Each number is 500 + 25 x the weight over its row's rms, rounded and kept within 0 to 999. Layers, rows and columns count from 0. Numbers have three digits each. The size before them is the row's rms in percent of the matrix's.

# layer 3 MLP up, 448x128, rms 0.135, rows 314-413, columns 64-127
100:530479484519492513465491503539531403497500453489509497520528504450533465482508497521541552507515502459497466462514491525513517496517507467487517536504496482558495468462514528496475481516490497
100:522506456498494498485534504514521497528433522518474500498490487489516526469528503555483499491502519444489500509515546490491482504415530522442490482522502491527494514445532487478470467506525511
102:473495505532509515524530530502553495510493476516478522506469504526455504453493463474487542529493496533455444504486493485506502459474483498460557494474517474501466503519518464488465527512499545
096:536525461502491471507538516481526478504478554506487466521532469499510463492520478506534463470502488481513476508484512495441505509508500493450500485477492560478478517530483443568489551465541497
097:510467512522489523546466511492506477523524489503544468523488451519549517498514523453502500505449536550466517502524515460510507523514538525504480479455524506481487468508489484482500519471528497
104:465506514478487517550461471535438502469507482505492503551485498510460447466489511513466446527520492502513498514450506529524529477491519510481484483527503519470500531529523492479517517535480489
104:522481528533468492512477480488497510529455487452544488514542507514470555506495513486507490478530466448518510530482498517504509517510548492501446495519481500521496529463510453507497505508455491
091:510527510457490500475519492477505498521497495485453479517552499508507507487524484519523482515493516496518555480468520504492511538535492531493569480528490496467514500511453477476485489468503461
101:485502501501512508469518547529481484499482491532506483538496480451502528540450531543531526482509534544540463516516494512499467521496481488469518468480480532489482480508495433508519475496511490
093:496524497509511509528442502461494481465489519502498494491486508526530447460487460493502458492450507497524518485490467502534518507502494495487514502484515513430498522502456539494477499519510538
116:508520536487528498469524509499495470490482486531468506514509453527497494486487513495474495506537486490449515554459447463539484454483476533469475492523524517506457514502496531496462497511553539
101:462490509498507469519488492503508523517490470495473491469472526474491510484479511466519473517477498480527457501485540526547533512479541514493540456505514456478498542536536516499513525521550505
103:492508473481506503481493535501497471511479497510540492521474548522515534471561473490509528516503523515458473515522510501497483550513481510483518487483492521506490520474487504513449474467472528
103:503493478472462469509500523523511482457525455520480490481481502525481504510468513479560541531446496544532509507501510497518469490493505502496496527516524492499461480499487483497478481512520483
099:510465506489521510502492554489462536512486538477463516460485502489478475516511484498473533494484458510553518537486538469524465491513432541510516473450523480476469541514496497517536505504487491
100:452486481470506477478511509505496491492492510490513514503546520536483486477498533499525505501480456511516476514522553518493529454443476510474518521520478490534464476519502474504515476489475521
086:515477498509495515481452530521492478494516505507461490473501548481497529485516489466533519476500490527492486473520507471485494486526501438511533523498477504475493509529535483535469520494476521
107:503490507483486479493442478546509425531502520493517478474514500553480501516522486510436496541510453498544519508493540505533492490485493467445507545513542494513523519477516472454504489477476498
086:457482486490508542517450535465486481454472475497497541576497543503494496500532459543530509499551484467485498525530488503485480495512511508493507478498524446510485456491506560490484489494499455
100:518500493492482502528512486485488488492525513542501543532489533494494509501487502492497453495503463492487486489536494519510467473516533486543448515505510487498518519508541504452517518500470500
100:512514500479450445459509515483507473447538490484489523476453504502531489470516473507538498498503503501450495533474539495512523519511532488543548534511527506511478510449492504479523508523449512
100:482442515521506511532488488486545502461478447532470537519516512522518498482470518517467527514520502474492560467503494461488521483470576537503525501482490538513514500478506526494503480478480476
106:473532501466473515502550458469453497469525487470485477508510511469510512513511524495479524481492463515498520482529489508509522532467525498489486528493495517524473508447463503476541485521522497
109:497507497476492503484507497470487529501489503450461516456525489493515515527471498494527505525565515506468521500505499458538552513491535502509481463509501441465454487481536488495504543527535519
104:484558456536497510486524507508538463505514524506503534483457476479517540501498490531488533489491508505506435516445500482469492516479454488517494507479469507510500495488454468533509525542495561
098:513524456514548536524501483476486482432522502499505494521418473513519501472450530504503515512500505487466495491519481459478496523499527489577504488483517481503509477468535500467445504513470486
102:439534502480471535531514532444499502474483499486515521498483506555490493507495516499527466460558485513521519534508466490458518457497495480471517456495504464507491506511504513460486465512501530
108:466476530492508484481519478507501487452445482511493477509488501472487561476480531507512478488483493482504537465482494563540460515463492537483533513510526482512514532524503531516520488522513480
092:487538475500476515485484465430496478500514501494513533520505510467493539494507530464480520521515519491487517489497506511491518557556543478492507479504472517489483523499519462507503492531502481
097:528481459484513462463505504497552451473482510512548469474464513480495514535485499455480505490455494486487498460491497477478534529472516505500510462516474477494460510518539506467502478531512513
098:495464510476488467482486507504496502522531542488492498522480481529481482485513494502464546511532501521544480540490493471531465511518501467537493508419455515516485496513500516523529505472517488
093:553508475543509526524532523497487528485467528506507496524495471534505460494515516507515497469517511514468490502453489511551501502551476559528516517487511457491515484485489533516524493495487488
094:495531481542460512508471454543490507467502489489485436529505527489514524533531488494502489430543485469501495512558496489485498496494550535501543514513506508556543540509496507495487489535507485
100:558509458506508529463529489492513503475518487453463515510490500537487491516524527534516486486488521463477504460508483540560454483478511497515518476517498475550519557505484498541490460493455533
096:504505455488501487482459497493505515475488493459461478480486553475555493502510516467509465484524517532509484476439476575540459502516493516523518500530515538499460495499515503498502470483500499
109:474531513523527493542555511505508510494502491534527461507495476469509503462504473515487497540477480518519480476501507485508542457473482473479549506509559471495509488518509498508466495489507536
102:515511530517526460505494513454515496464509540520496493444460510546478472521549487486457504541446484506524492466524533489488521520505533465483468491477497491516488503497525491461491483527521484
099:497471531513505454476480484495555515502495502533478474502519505506520469481489454483449497459497484525474515498493535515516494555479478518503494466465499510497475469485503459509491497518527501
091:482517449508492520512525497487518447501498480519528493503445490497536476475560523489475486476511545478511472535544471506527497516506499494509478518475468481518490498524488492516500513543544442
121:503478473502544487478450474484517450435430557500542476503525485511520480483482487474481504515473526522464516477454518520497503497490530511494499478477523499550468492509492472495475492491458517
101:548525481510557445491490474539506509509445487498483479507518480509478498480501554542483536498503489524473490512474467521511506461467529463521504463488482514436483484510506529541515512502469546
088:540522498512488476510497524508469484507514506494483485538511482531497476505492506505519507479495496518484480451485525474513543536522515522507469505474538452512530496498511504522467480545543473
110:485468493465489541502497485478513493505461501496492552510509494505474494503471512474530472470493522501519487436548506498485504457476525516508528486606499517505532509489509503561484472505540537
092:473520466542478514515503468512494486506498463469525535526484482487520497454510495490558452448498528494471517523498520448510497523470459526497532489519502480536522529470541518464510477548551465
097:526467496502510497499493545484544502502507534483478498486557492546476522460517518489469446536496509468498458482509515485503506507509474540519489506507521484490515490542500458497489477503509486
097:561517494523493477484480521531506499514495494525519507487527477467493497507513525464536530477461536533526473471482532487500478514511471532508497422503488503488481504510534515559484463524501510
112:466476534508507513540499503487496454507519529492468504526513472498484450534478479491477498488482476482526491514537499494512478476510510527472552468502524481497516556462466523495491528546493500
098:476507489533483500502457522483509460502493560489482469548565492495470508481516545456452480502509490471471501474510483571498472482480463559484468517495465515522480519477497537502455562489467513
102:453469496528501499513488469503490493516446519498501501477451468499494510487475516486472485469503471502468511506491481500515532492480528516525486532522490542500545516472499534518442494508472515
106:498431527551473513499527523490514499454518508502458543511473519494502487485519533483522497541499506494500484508512573524520508547540517495476466475514471525480528506497533500529524533522494482
102:552488476499465479517516530480526501510511468518547460460523467516513471494496482500470497484480473478527535464553502499549489521532515486527535510510505503475509536485488526500483493508531484
102:481509514473458506471504521498517468462477480501532519490550550507544464491535546477495459509539503495471484476516497489479470523498490505529483489522498485493436506510491519523498534512504473
102:512506503540481534507463517491477468513504508480552516513484544506470471511515517471500552457479475568513549516482506470509511526520496491474499488498524503497488475500467531493514510500550507
080:537509521473516502522475520464421488441512531478487480549487522496472514499522504518518502479462524476494507513558464508561500473484479526472488485474477500487502500502478497506501491498512553
112:539505497507528484466498521479502500543498507491495543515504474508482437484531481496476472522527512458494512529531428503487459500492510581476530480509498498488527537528504480503496525480517480
103:494496494481574506522510519512507567496476462528446531521528498498514461534502495500528458454513505495463474518524506478500534507471478510521493507490528541513488484521522484487491524521482481
104:481501542502470480505508518520507482492518452533474496482477463479517513501492484511499494512515487510495503453507486495486487488519466482477535446502459456534486468524499484505445501482474509
101:506465450501495494473507484499440512467520479494512531491492533497519551489493528508534532521531493547502495474485501504516540476535483524493515456486517472485520491500510529490460522510474509
102:480504548514496466509537490458495446508465511458508472478432512516499522522453547535508533508501496485531491527507510529505522528489468491488491513454534515497512506452487472496476473472495460
093:463505509515476511466523491495490500474534448495486456519480493485453501518523513542510553519537477531430504483492463493481511475492506498474535520496488483488525500480532509533468470510490494
109:494442489478495482517487530516481484532528549513520469478526500498505505492493522482490529522468509507523539544535518477519491507469515495500527526463512518496470474457472484537509531518474435
111:484478487479483439451521526507486536481494522459481501489556477494511505472496496504505482533526510525475516488500510470515511495514494462505510525498533491499439496470488505512511534525480455
094:498445494462511493490521527493519492481529518507528491498491523498493506467510498504524529503493483485579502522516529535504527520514480486487513487448496461484545487454487479456508477465522513
102:467504491523521452518498439481490488559540490513533499492507552535533542523494519478503492472519519499490532510524474467484505510511566508513522513508506500494485528475508516486471487504514497
099:510534505509511494524516471517522452522536508508537488494487520520525461506488524533559476522495509525446557477476511495526528475452472486495498545495508504515534516500512493483515504499481530
103:525510502470474502492525513503486506485458549501518505480499527473479491483477516451523518471494527489468475514449488498481489512498519529453518562478520507486520524559540548501494495490469525
100:495517525494503450460583518534479518511472491562471510459492549489503466454508484498500506514512518502523470458519524521494482516537461516487511488496492443530491516544494436512477479459499530
107:476478474477514516518455540486499498482502483474480516474470472481497504499466473487477494526510517511453528477551460442546507538530538519484460473505459499543485501472484538512469494546520473
095:504499490512491541513533465513508473555464477519475518541493535459484513516503482501491521483516487527488481469521507476473495465471515494472519444505464526460481499509499497497518484516493504
093:464510518502494492501519505512485527541484506520485505519534526525490518515523504514495462516494494534457477520518474450530527514491516491490521503502479539472448506505524445510496492506545489
093:544510493518484512457488521479500559492481470491522489443467501500495485490508498535543535474524507479477462501488503556482511478474511489505523529479493496495474499522525527536493498510478497
104:507543498530503473496497440530507497502485478493453525487480495537503471465494506466490466501517510514520494481449466508505458472523489533488517500461458504456489512483492489502533471512536515
103:472537521485515502526501506474481499471525460506520519526556492483499487500495483478537547508512499547533487495465525481493464505492497510507488533452514491519509508508526494495505445488486434
097:525485459498479472488552477514513480480476490519499505455500528507490501485470521524477487482484539476549485480515505466520550529509483504523491464536458522493467538490471475534532510487545544
095:473467513485476465437517514462473485489517491531536462509501526498533552474480513458507463479522495479511502515468498502486505518485508445512468491503541507484509511496472471518463478500469501
096:493538443538488496551474538480540468480505496493461492433512479512503473487489498493493495508483546487507499522488466511493536520504513482464502510469544492483494495480495516505465487497484473
107:508513457500513475505538524483477479517491513512493529519495491552499465471529479501478493499539504500483534531543538483453496531528513501508481528525441542524489522515499463491467486473476488
094:485529491512497498504501479503489467476505489473493476497491487493496526509472546515483483502522502488440480524525569460492539472526532507537495485503555501514459504496497509496500430492549466
106:461501510516491468519471460498522515488476508496532470505491475475525516529514461506500438520505457491475472491476470529480509478512521466490474514525483452505505492471500506498515512497524511
106:488487514517469507509474501483487481486546495543453465525505495498472476476428495489524516526501527467507520483448519498513475457465477529487525450528504492472505490515488539535488482494528572
104:500494510504475487462491494481477474510536489507489526506466524485500512493529531531531467508527515523522494516477510486512484475522498513510511530461546495513477479497477423499511485486433494
100:510523523510521507522473503482537471513499479466492503471483488516536526510517467495553551507537493507481489520480546489509486483507505474520472491508486523490452514486495411488485467547499499
103:531455505495476518499441501506536471534433522511534537511518490516506459523508479480482442491500506461479512465516497492487528534507527467496478511504465483530459508532566529520530505478507473
098:523473483513457498532481488522528536478494527515456508520514501463506497468506520477482523492501438516474546463501491480489459517501483471513505491483501544515483454528508520464520517510535493
097:486502473491505495488542512452507522511452512529493492486499503489481460500512513510538541480507553483488462516510496520484510487509535482515546458530516520511445481541495533483520512472457505
092:526509470494469516539524488528500493500486497500504498518497492497479455479497520503502437496465492486493473497489549492506531515501502483484527500495487470486525547509511488528508496572486501
089:487493507497488522491489511494487432504493475452453513490545508487495516526516574478492484524531447497500510537543516490476523511528504478515454502453511485539487486507502477485470518526467455
105:521493498478438496487512500514487493482549504508497533488481512510503516500494478509488509536469522483474496486482538511533482545468474496470491472513532524465501499469469508514507516496496502
099:495473494526568480503478475512483466457506522499470454490478493485426506495520507462494492510519519478463469499513500503507515491487485474494483494518460503506534544464511513517469476475509541
098:495501454459541508477506478492523510514485493531454504486507496493497454529478489557490481496534463565480501523492550511501484493498505509482477490506509535533522490460510471543493470524501501
101:466479485487475494466491512482505455500463478485516502529528525489502467502471521550500504500507493493507471467490509484510498493531492510550441493521510533511481545504432537525487517494467531
094:493510461477543522464523538433514492510535473450495500512488499528534496530522521516478488522516511516521526521501489462475469481446448524531538471475481508518511490497510491498498495507474549
111:515482508479484476476484498506509460482477521516513540489521504479527515511484445523529465492468537497478462478512497450541506507500458515451537528480500508521478486474523504546523499544475524
099:485484490506506481469465522506539509477531501471472543469546492452530476442493499524488510528534509513467524527486514538479435508516529499487477546475486512486430480484490496540529519485530461
096:479487532526490457519488539478451479503520516475504450469514526465487473491518486503545567500510497506550452466489489494481481521499506495481512491505534468546462508456484503490463503493481504
095:564510501491541478515485488496494511537503487515478498499489518479508509505521498471516487482485479508466450487474494479502494534535462468511517508458464442488477489535528498477481516487536462
101:465517504527512464480503512497469484473485500478545475490524453510525506522490465482454553520517503553490482525482487526470480522535479521459466486496538517452500526463476501533496474539486507
094:491474445528486475505513524463517485497486481484525455462515508499474490513509509473512495527511470572521522507517504503473539486464501525485489493496542504585484510498493481518471486474545573
099:513513500527512521467488512483522539502487500525455531500460523520478514464545493511521516488495531521449477488500505491461524514508526514518482456496494505527524508536498506512529478540479492
097:480507481516508505555517493490560483452492479520517497509549514503486517427511452525517476511484482487536507497495538471517464516530462512528491486492500492494479465529451515506526480484495494